config.toml
n_layer = 9
head_dim = 32
vocab_size = 8192
norm = "rmsnorm"
norm_place = "pre"
rope_base = 10000.0
attn_scale = 0.177
parallel_block = false
extras = ["capped logits"]
init_std_qkv = 0.0154
lr_mult_o = 4.0
lr_head = 0.00609
warmup_steps = 0
doc_mask = true
Each number is 128 + 24 x the weight over its row's rms, rounded and kept within 0 to 255. Layers, rows and columns count from 0. Numbers have three digits each. The size before them is the row's rms in percent of the matrix's.

# gate: layer 4 MLP gate, 1344x512, rms 0.0511, rows 1100-1134, columns 384-511
# up: layer 4 MLP up, 1344x512, rms 0.0519, rows 1100-1134, columns 384-511
# down: layer 4 MLP down (transposed), 1344x512, rms 0.0782, rows 1100-1134, columns 384-511
gate1100 100:077138153109135101157118095120095120169108118132097100115103138196136142108145130127103129142135121113180125123133119184118107129103120129152165174117155103115128201088137163151125139119134162139143115154093093106133146145134126150175171150140145090166117097109143185128134135111106109111098103120154148132164130130140135111133131124171130154092160130124155162111124113147124116105128
up1100 102:134140116137134134193106202161112136114132146140141122151130104095079134142132116171086135120120152148102113146137132090166130127171161108124103135134088146148148079171145114089123146112153124114145141082142117136105105131139107109144125114112133162124106104119117092126118132138120104152124139137122125059130090083146148144117119122133143104103154140129127133116118135113125129124151
down1100 102:136133086103080164129141139132147122165164118123122131139110135113088142114130131182140158116108111104136138157110126092100117121113132173136108189133155096134141101104138152146149122175115077148133142137099133169156123160155130124114108192122128124097147106150071157138091125144110117135107138131132147104094136135112133115123107123115095118145137146119120119128162124128137116076127
gate1101 098:131139116143098128131081118142124155109151121143106114144128096157106123102130131134132159126122106134119148140162110160163115104169162173129139114114106110157132143177162149092132139140162131123139098125164125127133164118130144133151153119084150160099104137140110129124118109146143139138131093117063128108151143065143089131112102116121108081148111126095130125127162126179152139105125
up1101 097:106141105094152122095116119101117148147126143122104113114092121156138135112127099104116175167102150082141139153141122104115149133130161161127137149123159045102131122128117120146108134132133105166142130144136100166113117117139089137108158120083134101125143110136110159154102123151131125183159109056089145152165101153139152114112156101114093125148101147105105091195140110183176133107118
down1101 100:088142144141165126100157113123115143141158102110144135121110124143159154152118111128125123136125126139140118126105113127119157083149125102140112148127145124135082139120163113160125150146120150132140138137128070137149119129126126124093130117098128136124160113130170120188152122100150110154128115193121122104135129127160098119127101133109140152120109155124171079132134134150128100118127
gate1102 098:100141124135078111136132110157145138102192122106132093125142107162145123139107146120097097134072115128145171127140096129108108103122173128140104141150127147127137100117153160161172131078109149151135164130161150117111107136136149170129144154113121151103098158113161131147134122120125131096142126106137133173156188138101149149160105086122125149162083109119119121092140157122083160140127
up1102 101:133082108133123137139116113113115113179135127141092144124120174123096140139131106156102167119133103175121169153144104112118139157129132149104131159112148182163111134137136132154162157164132130126077106161131156119103142157109128123112137088136122131082120137147102119120129116153036103144126154118137145079133107154115101119067150142138133093113110157159166137146152110141153147125131
down1102 101:163127158149170145130167138123118098130136130145130131158126073123173149096133140111151090132130164110091142102132155092124119138138136155110152083098138137134127141153146115122156120123135147153159155130116136114125145106161127098145142152140126112159131134107108127134147105152171108198134166126133107111130109127156119120103143164150130129098120086101129153146148170156121173104162
gate1103 100:086139133100105115101096083108181148107144153111130141134128141152126137153125077107156134146110050135098141159106181139114138174147095127089143127112123114114129131144140115123105132129117146147145088139112171148111116150108101125133163133088177127140101132164138091100169099104146135118140087137140155128129104160101111082117125153119147134095121136119115082103122114156181141117129
up1103 103:128124100097129090125111155143103138136091167146220118142098129133098104141100161112162135167102115156136132173116126130136106145150149158127125087151147146143103154132105102096142137120123119111082157148106101140138148122132153125146114142119093145107107107110116140103101155116151104171140129084144091134128119132131106149109173127135137128146157078137142151116126104133117154145085
down1103 102:152068125138126133121142147089085159177123127128113127162158153109142143179176132122148174125164113133121137100096128122152164109129102090094151123120106137113129129097170156118130113128111085136140120115124161101123126115138159142148091134104100146135087088135091155092132144133137091075159158166128130163110107112121133134114128176125125109092115149130100179143131151117087118121146
gate1104 105:113107185175163142154123147132158152095156147140152119092131128147106154126141143091113148144075105098125117154153130136182115125153106104140143140081107147090114146136132105116103135106135147129147117148116149117113113152119143104109114158133110103142100125105101108175120174131115148142135118083133081120168120103122148135133104126087141126132137176139134071151141197142148101114083
up1104 106:124120110143148142145097137127133093076099145121093157135114147130167142112158122153119132123133107152118113135148120118134141119154131126096156161129105115130117140110085067118132114154154133114090125101113119127141110128130146138149103125120111137157091185128162111103179095143107110146093103075193105102112108200092096151133128128134142146129175124120153112137077093118120124133134
down1104 103:159119145149163134114112112125120093146186118180087120097137123123119132137117149137133079118106120092130158179143116091121153125094112131132175107154112139120127120176117119146146153140116123168156139135095168111098106111104150112153137124153152132127113160149128120116142081142128186132100158117135070140148122158145140198112149133134139142122175160095111118131128129168065136173147
gate1105 097:130157130161108111119155123131147096101140151139135135116112148084122127146085146147156094141119136134107147111157119136111093174101151137165081123098088121095165140150114168144158143106114156096148079152139133130145170138117138134165164168140134131132172164133137130090155169155141085147140100147134126116149128076117106115111092140168141114095121072124167130114118127131144139140120
up1105 101:119119112136083081102146126123122180149114147118134152119168086074070154112166079115126135153142114158163148145129121128130137169158099123101134142197141153148146093163118125149074127129141152116115144101098142147120118111105159117103133111188136132112109125114131112145108133093089137101179062147158121141098110132117137120124111131123111128111142105134062121084109110107105098162149
down1105 100:114085116136142174139055086125147150127116153121137152071157116128123103084121121140127105086080105102138132115140115141116125123129215130155139119095146154164084147076128138100141118115115110131131129102108127143152112094143120132134166103132132132128118148138130167142149135157152096148072134182135146116092132108119100172177142122123112158158167135148168076134148108106119135153139
gate1106 101:098148107107150108148110103147141107117126121139120093099107139144188126132096109080136167180121115117156116108143113123169114111171119142098107118144128158120078119130136102098118095154154139158117129117099106125109120131106143091105081117117158160118139140106121142115142158142136128090108110139129112125103149133166150116141153173139117114160095113114104139133120126127068138181159
up1106 099:168125081132172139128152143127044154078149117132152151063083115103107130132159174141116167128114124108170134098166169138145157165154165116108156152163152152122160075156147126103129127136154111158125139089176148170109124126112105112114129060074136152101112119150115116120137096119120122139122119139148135202181126137097130152083166127118087132100138145133121122130125113116125140099152
down1106 102:131131128162158110116119145115077136088188131124119090062114097103131126155138145124099114128145078137131136148120139135118087139155110105150147143110161141146135172122141114113150124150139111174094128111154124148129061153147105156114111105121122119155094135152136099092112136116146117108148155150143086150106115127148151184111172109073137139156139112078150145171143137140143165104161
gate1107 106:129156134142137152120131127168151164136125104082129077095159087129142149123107109121144165150127119147123152104127149130149182107115113153126110150102121114156120110139106134138132111143060123147115134098153125110089117155156116099114080034122112086119106135122138153149142135143172111124188134089166098093119124170128132120142112101141159158114110116105109137125094080116083148141126
up1107 105:096179084140134132133158093147130139120141111140075126145099141154106126113123119094071106123111146123103122131144122154154072139175129133173102151138106154165090131114085127096111110158116137122132081173153166111117152132123095154138116106161127126140139168144121150098064149127159130155158104168145125125064148096147107117127114145139140108132101144132135169125157138138130165168124
down1107 105:141106142138135173143134131112190166096132128128134098141106091110160108115152141092143117147140166161110123122134167106165132143123108129112133127110166143140122104149098095137120105101115120107132113110111102147115131108163119115117147167133110108131118092099129131123106129112154110088121102131131128138096119165134118142133103119166134092137131140137147167140102182149151168138113
gate1108 099:137127114122114100115173107137107146170096092136117133144137158127180138146156148097148134150150136123139115148130139149153150128155129146127100131113156120129104107097122124127151079142191130113139130111118102157147150116164145141068179142165127122123138123096131136102111138121138106128100109152168137094094115136070129160098120111135167076108112137101145099165128115122115118139144
up1108 099:147100135091147139090074142131114161070139150123143134128100106148097144149124106162107153114120096116151124114132170132123102164063149138131104117109087142140130159174130152129102128135108138169125129110147141129063129114157090111161122106171112111164141106144080103151147114104146123179132144129169115168114135115148122156157142127097071065163165144123108108105113138108170093139143
down1108 096:148098153132178150157158167091099138123125108143130133131137137120113123112079138099108071105126149149130150167162140113147137112094152098143147108116094151181154138132117144117124099101113095128074114150097110112133128127169141138120068156121176133126108099128125115118132131119134127110135127087101095138095115082091147078146138159117108140109096098157083152137105136133143153131097
gate1109 100:139111102110122121115128120138101130094137129149123105088137132146128072154134127119098124093112130173141132127139146122120094109136118170112133142084120161200152125102141102126120167136104120131162107119159142153128146111130112165123067139108203158157145122118151138101140174142124106133119104130132129124119091122156141127088126148151139140138128118109140109152126117155142153158121
up1109 103:112128096126103090145137150129084117150151135136115135124152089151099109158153099151137137101130111155135119113153125142144110045120117120098086149132180164136153146143129146141139159146125146172117126097085132143113133125151117147151136117103092179109124093117119114109113158124125132117129151115112128087111120057118146106123117174122130153166109104118103147144104123156146159139106
down1109 103:136108146138149148079128121127115152183124108137124154169114128131107119161137105119098131122132123106140184123133122148163127116099095141101071202098133135144164144097123112124097131108107134114102126120100127135138150130163068124113115133087137155101160083127140116140148072152126141128145121149140127145112116112149119184113143129111165111126166167110109162105133135145143136125107
gate1110 103:141175144121116143141129116158137148143095091121120170098131119129119147128139162129097123153088127119088122117126156092110108079179112101104080144117111113116075126109117119112101106124138145110151124153124076126113128103141105117156150100141157109183112130164108125151162138146084110087131170114144146107120141095154128142098138142151127086124111134146182131159137180126109100138134
up1110 104:120113120069115089163146147173161114078132133105129131126140152144135144159141113144103125135113108120147169129124137144180156178103139081147138122138133153144108153099150110168076130212103127128083161153109139137081172087154137146165117134130116133133103097118140127106112122120128134125105141090149094125126134112139156115130145153123152101119139135151129097144110128110134131123118
down1110 102:115148141134159136166093122146088143144125127150116143094136132113126091179157113169158155090139147157113154092129162134173154124148111108095114123168143136119091141143132114152113131143139133146130130136103139171104170127147144157165140116114168112125124145121112143104125100154114106114130145113103108107099117156144107108142176132142126098120116114098122118136123110143156108134159
gate1111 100:133131107156150119133155097099098105111130169104123116130131148106113113155149119137105127097138108183127139130165116092116119104089144150115143090159142111144119123113170129116118130077121123110136133155125121121120133135134096098133144100142085109144136126108133137113119144127128169140169151171149142110125136125091091143104119125100175101094177155114134103112125176136096109107111
up1111 103:115132114088139152154094154104145114101132074142109126086118099151089111178151146153107194154115129122115108097112126112098149134139130142127131104100118125140141101154142136104127108125128157104125128117183134154110151098155093141153126147128125138118117133125126125112118104125129126139069081094101144100158112131098091115157140118162070086137162088129126162130114102127161140122167
down1111 101:160108100113096118140127124124154148137137153143095176102129123148130157146117124138107158145153081105105074101111135157139136134128138132097116157098159075104088111141122141128153149131109143164110150141142167114120157154095089133112120125147108082118088124181188122157136110124141123118097168144116180112121161155159147127119115120134164110122116139152190135116089154089102096131121
gate1112 102:108162151166081139066162165132101090140151122155143136147138109148089134117109121124136104087104094102116095131155136149143141142133127098116105152135118094111102161166120127104111134117104134146162138120132093144077065123126136118109167150114125134126136145107107109129171090133159118119141151140157117156119124109142172144117123134140127117108128123130148147160157114155079104117151
up1112 097:120106106131124118143090152141131103120094108129140132077122113112143122100068092137098103186125129122146132117139106148134148130149087124109191123081124121117124108111097088118142082113126103141138137129123103130111127118172161117152108170158106111135151130133142131101143124124157147093133153117087124140138109143112114114136181111083092181113193126120086117102155097124132144141107
down1112 102:095087120135110141142085143131111133137116141097082143096085091127157131163127105111128096164152098153125111127131134123124098156159104141176136115108130120113085168096131100078156120110096146123135147153109128112141137120156117090126138135104156118154138092114127113129130110070116157070117124121146122127110147081117148148155108149112127112113118114103137136121132101167127208168112
gate1113 097:180094144105134097102177117160097113104181118125087118104143142155142109110126146092126116147123132134142182120106137120122134139148127071168109066127137109094126116102101138123143164117132108162101161120078081107159120121149121136133156105099048128138110128131122144125109173168134145116133145129083099134146144156152108165123159169109133098124143160105113148118129142138139143176125
up1113 098:158148124177170127088102164097137104156091136133147125154101121148077134143092080143109159131115105111130144161100174161105085143151134155110137159137107161113132174115106170157113148128150164136113109160098136124154083129154124098105097166107116121166159143158124155114133080120112117165150135178118151112117130099142098139124129123150163104101165125125132140123121127157161136116094
down1113 095:118143136131109142145112077114112093095119143102090120181140165141105137155102127115170190155153104118147130136109131134147141130127156076134107097121144129138128154097133138150098121139098183116177127117126137110143139103143126143153084103117127146133106116148112102123128163112118133144138102142093150088171118162126080123151125139153101130166107151126120132135061147119176150124165
gate1114 098:171083161132092133142131165161107138137104119148103087175128157135103093148146126109124121149159068107142136139131120113100126113107165117178137135125117135139139134145161145153122129145153130155146127131093161108114155146104165175144121098166099162182085116142073152111133131118098144070175130094165123174154147110104131128129134148140171131111172110159124123124136114157112118133093
up1114 094:118142166106070119164123081134123139134146146126063100096157145140173085119132143099124117115122125103095125160122186136123109121116137122096106149120141076094132103118128141161122177159166166134141109125113102121151136097114127142161116124129112126134132119129119152147136182130114112089110117160116131122138109139102087111157115105116120131130146116103110075140126112125155169139157
down1114 098:102132149161143139145122115122127122124122146085102158073124136147138152142110125114129089153112120135153109136117167174153121133141140151143088161076141157115104121114143111134176138125113105116173157118152137139126154099097192104144121105111113157140177127128182136140097115159142119116096153145161125171151132084149141119138142130137099093095147159142142113135139136089134134118140
gate1115 098:132134112133172105075157168101083096150094157099096121130127183142145133119112146121142105141124111147126151083126120136075134124131139116108169105083117148100134119108149121145138117087118116140193137125138148190139133119074154116159137137133138123145144106120121109166151172097135130137092124072104114155129090129142142143109164122117110154126110137147124114086144115135174118110099
up1115 101:150137079108132164073153121075120103140134110137082087123107186181162087136114140113105135166122103141114141138104101114120138126126135101121139108084099132144141111109108140118149104109124101141154127177136112141141125109136188105140090123119138123128171151149103125157186147117139156123133083094129129126160071105086171080120148146115106160148134136124118106108131146138115080110149
down1115 102:134083094132170114160164101139127117085104146168104100100168155142126158109146156110145110115120125098132156115120080151150127147149170074145122142158126115123096087127105119111138092131135148147137139147117126130138142123137144101144137179143109157132124135126158158193152150161167116165101146081155122132146099128095124113119155146154120110100138110135147135087137135142138087149182
gate1116 100:092140143117173143112126113087118144136103144131102140100114110125117095132182105120098149154122134119130097141091132123131148133141122124101143137105113144157112132124113125082112081151106105126139077161156168118178113120111129124122143139153178141152159090123110142115137167164120134116103134109140150099117130130145130131105081113104137109129106109121104136080131113103158068125122
up1116 103:086122158103072060115128131127145105121155137124145165132109116133144127139083145113160118131085152138115156102121128110119124122139112106157112112152117101109130140110154118119108139078160124138165117109115126149071129116133112129154105070139134164149136135136119145125117144091134124162155092107161097124154111120138112143080144128147091152118175117135091165138139136115119148175096
down1116 100:140122093100117143112120104131128093135109117118115129113110094106147110135064107114135113135121139106128092095138139132122133081127138100133163139123128103141098147138122120148151129136066144143152055172080123095104108135118122114086126104118123142150162148150126105153091148096163132132149137143121132132112116119150154123137092168150171119147120087108128096143118118143146150104132
gate1117 103:104164117085111097141114130116149130113146154131117124112165125120141138164099163109160137104107102118147133153139116126074090105095118127102148101150090073127112132128095109189078111104101142116105094127123148123134097127160144140121153138180123114138140109124139150104112149150140160120126121101135080109111107112136165132141102106137163133112122074124083163130131135156089084120134
up1117 100:099145142126121127120102112104133188132109126108143149100150143125161112123188124130121118108160141132097118152165103142172135176141114127165103135114146137173150109100112132130181121109123145138137103148114151151117099160094145144088120138112161144142114154169113141109141119141092075120101113111153130105122094113110071090064128150137111142146120137129127106155153139124132119119126
down1117 102:102110132135100093105096147103157113098122139134120108090122162064165152110106116095135148130179129108112123127138121140142116145128093154097117085151149107116130108095125138122141127115132120129148128152141161136097101108129120133125141141139127108127103079102123143146167089126085105119155155148115156151137156145107103146116139191095109153153156093067135106052155121138141121097127
gate1118 106:123133104158126095113154107117091099105142146148113106104084133105082147125133114148160130113146117130144123117155136107104121089147162125142085126079133100108105107154161142137121157131093117128151123058110126141156140138156119108161124126141123094150159133127143142149159158081143183147094103110168142118135140089111158165137119183130128108103100124130133143114142136126154131132153
up1118 107:133063142102125154129129086100137133135110175114165097155143120132117131147139101108137132161158137116148121145164135121127156090171108143114135142101134156094117130147093114146069141138153141114148081129142150142152145137149104112122166102065141124134141117104100124104122118149110120131135119141122114158217120162142134154070134106124137134135122116126077145120116153123187095131162
down1118 106:169107134083174166143131135128160153160062130162092137103124123112091095142126109076127098114119148117139169142104134101116153132188181142155117114129148130137112175137100116133132168097111170109145157112158130147144144143114155093166120133133097152117107080168126143061145077116085136113148146137128135152148136138132096127133160125141155143112107134118124133122144134149122115155141
gate1119 103:097131135102151149168147129140118150107139127103096128196070065123096104122134110102127074181095183115134130105129107090131123121144111145151116159085163083138139114144134111185092136146147141079117099153132141166134089148142084182149119104124135124154104131136135127134139135130110121136124133099131128154146120151114096105120114142148097108114130126150143111170135130138161135090107
up1119 102:147134100156128129132133112133128143117153149097095132155132139118132115099186102151139117183130169132120115143149110082167139131140098117125137173131135144122142127145095097166094142140150170118149139126161171122138144156101100143128094125081133112161107143123115139145156141117131101090140087152112121098143125104150093103152123107177065155134130113129135098154129149115091111152098
down1119 102:070094137118159130101129120113125111157113126132122131181149093108108110113149124146113145156132160172137099149201137126141128138099138125112130169133110149132133128155119106128132136125148138072103119151115162160160091128113073161102127085130148093146109140132150129118155138082120113092175174145143128121109118108108141144137100112144069106160106092142155117142153135123140099114160
gate1120 098:144114124127126177132145164148114142131100091119155110107142138103119142145100124176119169115139102122127103176138114087101156131109124146090117130127118145115159175125174098129103082124143123129145113140137100119106123149137137154157137176114150161123085119133101128077091150137143062093117141126131117113133097140157128151138112114206143136145153144134108096075091093151095144109114
up1120 099:146113107150151122131149137125128112157145132161073121091105127123139114121058132163106094172111095125125098158117133146181113158092143107137145178137074106116103156127136119122125160089129166112059110155148168147117122121108146140150088106115155105117141120157083150127094137104113116130111127121109154152121108137118116163111120135170186123107084095092126075091113114175110144107157
down1120 100:137102140145130156072117102121133128130116149132136162134135121163089132104088210108117097132150183095158109111118157114113136131122154127184106147155099112150137124095131134135144123118124163121087118160115127137145166133124094129097105137114092103088173148083115157166123152167114152107131137140135108142150129087097120130091114114150182117094182136114092125134179141100120092120107
gate1121 100:087136140104107104120150124161147087106112118100125123131132118127121170129138146156106134134150111102139112147149109077130118139096105115163154107125106110141145120113152103131111148141166101115137172129104121176132112174153095183111100184149136156080108163099170141127130158093155129114126099094114118126122143152173126158133134132138093110137150134128110125113155122087100150128140
up1121 103:110143141114138117107142144088096102138131140102099119130154125124094111166123096138123124111129151121180115158143174103137119133129132120147143128137098106145107100121121126160134118159128126140110131140084130111126125146096157135128101114136115159171129106175134119124139103135160149128095094127123138162144110085123147111143127146139099088125105136066095122136101129101166126161139
down1121 102:122117132107143129102079109106119170097151122144146108134133174103122166190107119092097152170129154119165113147110135155107139107081083139154102123086154178132108099100114099116137128131108159148125159158112139128064175122116111149132133120128134130132106135114129136153148141162168135134107093160091184061129112135107123165158139122113170137109155102148148106111132136124146146110093
gate1122 097:113119116138120124104139124091099129164122117122156120088098103171134118178131136067149122147117107114125113150136095110121153120107119086128179129111122105131126152154112130119084160107143114113086118112118070137130130126092101093111114168133129108151112185129118128163123159129130134111158075126158170117097113131133128143119157138120114111090148131167093092157102175131085147121131
up1122 102:122158134134112139103103120125103133134123120105142161109105117163114157098109105090121111119165144121157107106147075140157142154118135117126129135104145125109137164161132153088084110113138121127141135115141104098099104125131086109140132142133110123136076122118161162111094119091132155110166146128131109122114116139107151150102176117096103118091099171112112102131106127106124096166142
down1122 103:121159151142138114108127139096144114166099136148096141130126136145140121118130137146116118109197144134149114176162102119108153123106155149122145109105126128068115109146169108121151139115115129096126110129109136099109131121133158124138175169134111086101133118132135131131133145175158108174099119138105124126128106190125198165140111164142096120136113138132130142157109141131160116158137
gate1123 097:153119134128142122125157124166147140105168131127093124142150121144091142121140101096151125154172152134121105108125161098100099137105129142112144117161126145121125099146104147115124142152151130108164120130116103125147099144126121157108129169157094143103110160151134103115137105120142114098128107129101143142168121158105119135108126134082143078121116129084160124100139157114152103106147
up1123 097:095097133156112097071152159123120140152136164126126138135067128138124052125079126120135155104092122137151137131163124130137119120112130127140137125103180158138135145095114124145141132155144122132156128160141147141143108149160113136129082122155141117150136190161115123107137140144104144162159162164146095109136133138141125156113070105165176150169171111162102166144136075173128135163102
down1123 098:161159096120095178133113105107151084110146099123157143141129121144166124146181117123124103147088101108081163144117137122118148147126140144123123128153126123155172151147162111168153154098181158142100150137091164115102136116130155116131160145168135089129153076117162121124150100114152137179138118139131106113073155146096167106177124136136127126168108099135136157113131074149111107162130
gate1124 098:098137114116116113142123152164171152125159149109085149177154139140121126151128111140180130147124107156085108094164081104114132133120133126135141116134152131099111066152108146135169157137160138127091117098129128109155138100124111108088142123183121146090141102177132129130176103091133108161154140139121123125153114132122127157148110149126120148138112142142106115146134121121127108134079
up1124 098:120152104116153124143093131125142162138138110134166119113157121142112145145107120126124130133147072115180154092117167113140144163091140137112117174134156136126127141117161127115165113133113059170108122119149153130108134100109125133164095140155117087141096167097120149120174143138098123106106113120123111154147110151166158139149149121121160128109162099149145130138146115144150141130126
down1124 098:080161072135111133120120085164115121135130159120086142072104133097126112081114163105141106100116127143123115141087136112116128187141167157112156106127126156116172136135132161106117140144140138161117134088104075144127124131177152102151141146087143124132103126120112123104151158130181133123115106103167141152145098145147114139123113118141186157114101148138152126171121129132141154119091
gate1125 099:148108139149158106123151140097134133119125096132164126089120138116138134120117167123164140121143133094117099151116154084104100116124134152156142187131107123112145160141117127134148106066128124150091108112143145173117122154156130112094158111112106098145139105158140149120136093124126165127132181092111150116130132140086159131160160116114167150136098150140139146144139133156046147147120
up1125 104:140133144106116138137149082102170160106125085131139108100107108053184135172146189145102139123161163188131170078132138081105090141146158146103073149118150139154119163135126126092144123096156118138141162153142128153119127098143132114132117118109096095134143134054144150079101154154141134119141122151126119149100109087150101114094143113117146162092102127133110108148119119127141130136131
down1125 103:139153092113159100170167158144104136103159085082123134106150144082163148129175129162124122148089102111105140115145131129086117145145098126130138154147159119157158145153120120154137148115118119119097162133188119134115123126118138118151110137133102127145131110153099151094096138090137147130137125154122170137128134104149141113136167120165186130135119125126146117141132124115111092120088
gate1126 104:118147111152134094137104121152145118078120126123061119129159139167093146134149173137158130091073121086142134173146124165148088137127140088135172183111131138134123145086149131115139128169143146143105078132118158110132137173107153161095146142128103145142137167161141122167147126137098139102104157126132128104114107141156102102110093188093161098112141123118136109129148137111149081125092
up1126 106:165152093157137105115118102144146094094160131119112133129136153122106126148141126113149110116067115102123116154127138105099121177133149138124136131117163152153158131111133135095125105176143113125146089109145123133123126131128139160149137155139150092129114094123127139118098095151118180129147107106151151077129151101123123157130182156119105089139125096139136088136152111151128107109137
down1126 104:088148085119138121137110109111147090092110144138105111116097126111147131157189129154177173087148133113172097134074110127149115103134124144150143108097124120135140127153114092134110127166143132174128102125120118126114099117098174105140123101164113079126120144132165131100122099159150123105105116156115115153148130094146100105111139119140124142144159138139117147106089140155136114122141
gate1127 103:132155118123132164129104196110110131136120154096095113141149213158132145124129144141091151131117124095067127151149126156117134107142187138159152140147121142140134160181110127124106120119144116135124117096093130156138136139142130092124145146118094116107132123128108140109138111174130122193155120129157137126089113138131116111144159140121134157147097118178130124139143139172167097138139
up1127 097:140130146166143129079095148137143138156128111117139149141078105082143127120160123121152154146113132072175163110096146101133105130158135156158115155119117133130149092135142103163119121094128105122117113078167153131128164119155102137110133103133107158151148087099088134153166163143122114098172123108104126167149177151146101173121117139161092169120119170129152120116151131119109118158121
down1127 105:166121090120136149112122090132126150126105146104148150161101173121189112090124142108122101106145136144168159155129155135145113116126162132146097129114102160132106118159128123106077113164187099137153123084156165132117115137127114093121118061098124125110111116134112126157113136134104101101186136121146121125125115103143125116130166098092115141124063150125172111123148128143116107132137
gate1128 094:115118146114117101137147142127123122093135098132093100143128134143158117136094106159136140141110108130093101108156124093134142150148104139111136128081146147140113094107139143096111128119145096112116185058100115137125125144052129109129121148132102116115112147127107130094144135136121150132099138122124149136121161113098097129147139109125089081123087091115136163137151136090139140089157
up1128 099:139138144113126113125143168109103105138102144095113102132111125118117091148147166131106141100135100121098106144119099117156119097127120126088149150133162142154125086122125070144161118171138129158111158150080137115160133151183131156146152095103149138108143141131109129182173151160127141171116128141127079095161097111133115130114138109117119113112118111149130116145137156136147114092137
down1128 096:108122122111108130168121156135086103147110126116081130123114129090146111158143150106151091124083097127097097085118137104115157123122136157123143144134137158140133153105223141133085115152062152114172127122114124143088110123103119126149142137137077083122129177155129120129135070136132157138118154146118155153154153146107142160157150172151120101183150143110113134129106162102129157135149
gate1129 100:104172121112124123100183119134145128148115074130138154137119120137149107154119131136108123129091118131142136156103127144121152185160119124154143161129153134148159140114117173116121159086152094143144120147112161105145125158140148082148117090090135116138117120145147134127109114089114144140134125110138125100075113133103111120108139141140122167163077119105124168135172140141121158112150
up1129 099:119108139097127140084119079122151151106100131115132104102104110151156120139133079111176121111124120132148103118123132168115152121128148135165128185171137083117090132095086127081109137088162148155139131137164120141114158137099114117141142106137156152119126153143154122130162131124150093152162132132140138108142123145140094118095096110137136104102120111146102103122165129116118156106086
down1129 098:140127102120155137169080105113145143139147145144138124121137105137157171112102177172150137126118179113143150140141103081137109125111124109123089116190152137140151152153103181115169135089118154084119143130141142102102158127145100124117162141170146141128121110127122139117192166149135165159142111113196142151162161126105112112106128091120157118157159158077115116158128110191159143144093
gate1130 099:107095104110123124074191142141140092125089089185116155153126114153128158149140158134157135110131129133132160136104139112178144167134180106163140136135111107096125099154110079160153132110085141159145133101077129100110111100099143134117086106085137148166067127117087136162146123143121096103143144137141144190121113145097123170088127142122108153119146135141086112140067179119145102120155
up1130 105:148090140110150135071140127125158140143112169149166153134129120124100124114144107123125154127171142113142124166105125114109126130112130128127181149132125181111114128143103146109065122161058095136119151163191138125148125154135124134143078135105136133137109091146123155146123122127116133137124087116111157141111151157126110115076120104094104121146095066123119157117105140087195122170108
down1130 100:119120132101100111105119142152153117132124103148130113148133104094130091135115119092139128120138111129147133131113121116121113101125170171140110167089103125139161095144126171129115084131132099099148160099093150147111132126140115120130127131153135132107141110181134101097146136141129168132155126145158145112120138114110115114167098126089101133152104125132129154142106154148148102142127
gate1131 098:135120132147132122119127137091126144106090121150128108141136147142140090188162114155145106095088116152063132082178141182132117114138172124135096143096097111136127121121119114115103131134112098135102101085116136063170123073098122147119106118116147129100148192152093146161157099074124105131105142112130115149171120124151147135130108111158135118157105118130154118087134161144102173168152
up1131 100:156116103118127128168104130116149137140109109142106149131153116091136133134187158134111145117128099159156115106124123188137126086118090085141132158180110124127190118187134152115114161157113088146136144158157138105172096113161129088141145136109138107086119111114105134117134073113127095118130102169106139142157091111140151105148137113120133118128136139137164143127135173121085131097113
down1131 103:129119122132138141130119150128143153128125108137140135143085209139121106138155179104150143097112121107121129117094136168102131114154155115134114080155112140100128117130110095112150132121117143147087112102094122107202107129181106144163145177066077143085130135135148118126106134114124122135107122112134101151165126150155108117133107114167113149078089075142149085163095116151126126127130
gate1132 101:107093142104105147084074122158142135150118126137073159144133095149125152114134092098136148137109161136091146128107154115102167121136159149108144133131133149137171107132109139136123087149126129116130120099109119133151127147134127117140129123126161104110117117117121140139135127144118130115113094156167074121108115123144117151147117143157080134075096091119105080137104094112157132109104
up1132 101:163126127151123134162134099160101135122104116181144115168157148129120119127154117141113136102137117091128128120147110147140147084128152126130095157123125132123132138180128129156125122082116151132134125118126141070158139107126154131186105110151162130156142117086106075125091064171153140173106157156145116103119175098115178123136124125094124160150135132155153160126130122114107134133116
down1132 102:119106090095090135147145126121101157092122072169124136102140140105143123165143139121144117123142123141092122094131093123124082126106138134101125148088154137164143126126144113122131101122144111084159118142141148140141137137141141137112162154160114104156146134099111096117135143143086148140166092086151170073111117121134130058171060081158103137133140145161124157116129127127118107139137
gate1133 101:137088157160128134112129121124150125092127152162138149127144133130160158137161135082136113148122132119132094135098162128121129085173150150153154120109163112140154122153141174115121128164098143142127179126158084120111156133155131118152136138117097117110158167095122078109094154133117085128101143136087122164146133116126106101163109103105140106140127144137140064130136116108085180124088
up1133 097:138101114178130143120111159132115121146128115097154126084108130159133160146077099113119115080103102140141139126128156125130137132152126127137150085119127154143162128115161151155115089152143153130122159122116115125157158096129129099159118168134133103103135160081121105108134158134123126150109153145097115121128133101094126133111125127089115080091093142139137104140117130115131149171114
down1133 101:136150119120132101127095149149118114126092176128117112118111100130140112133108143092140099103141117128142184135144125148160112128148120137138102114116153115116137081109137140144149150102132169131120106143139124126136117149116125129104107155124105138134136131171129170147125116169114170136143131097146121118140135126127152152112154090066116096115134137058131135150130138110141115127114
gate1134 096:128135148145119127124107131127148104143151092110151140117096133118134115098148128146152161109096080160159085084122173135125149130167163085170109107112110151158137173091133129139115111109163131074094160132136126149150135117112136097147145126115148086142109134105125119118108136133158108128112132152088132117085153109098122117133130147136141093156158138118108178133139165120152145138125
up1134 103:156068168129113131119133128120091131087110165149145124140115171104069129099157129148098123110171166096119123177151145136090110119142140119145123145103125146132106113096118125132135102095129101179145105161119106140121142159087111139114117070102160120166124105128095130122136078137148141111166123129152112151112140121113110100129130127087143115098170154129132136119105154127086161149133
down1134 100:135116128106156099116129171168103193160156152115150145146142131121122159136122105158170112113091097150144153120164110129125124105096103136108131179135133154118119104142155092140163147165151130125130125114054165101089110111098147132103119097086163118104119113094105156118136121163145118103152150129154163116143112121138100132141147102172142114186128153156130140152140181128136130129131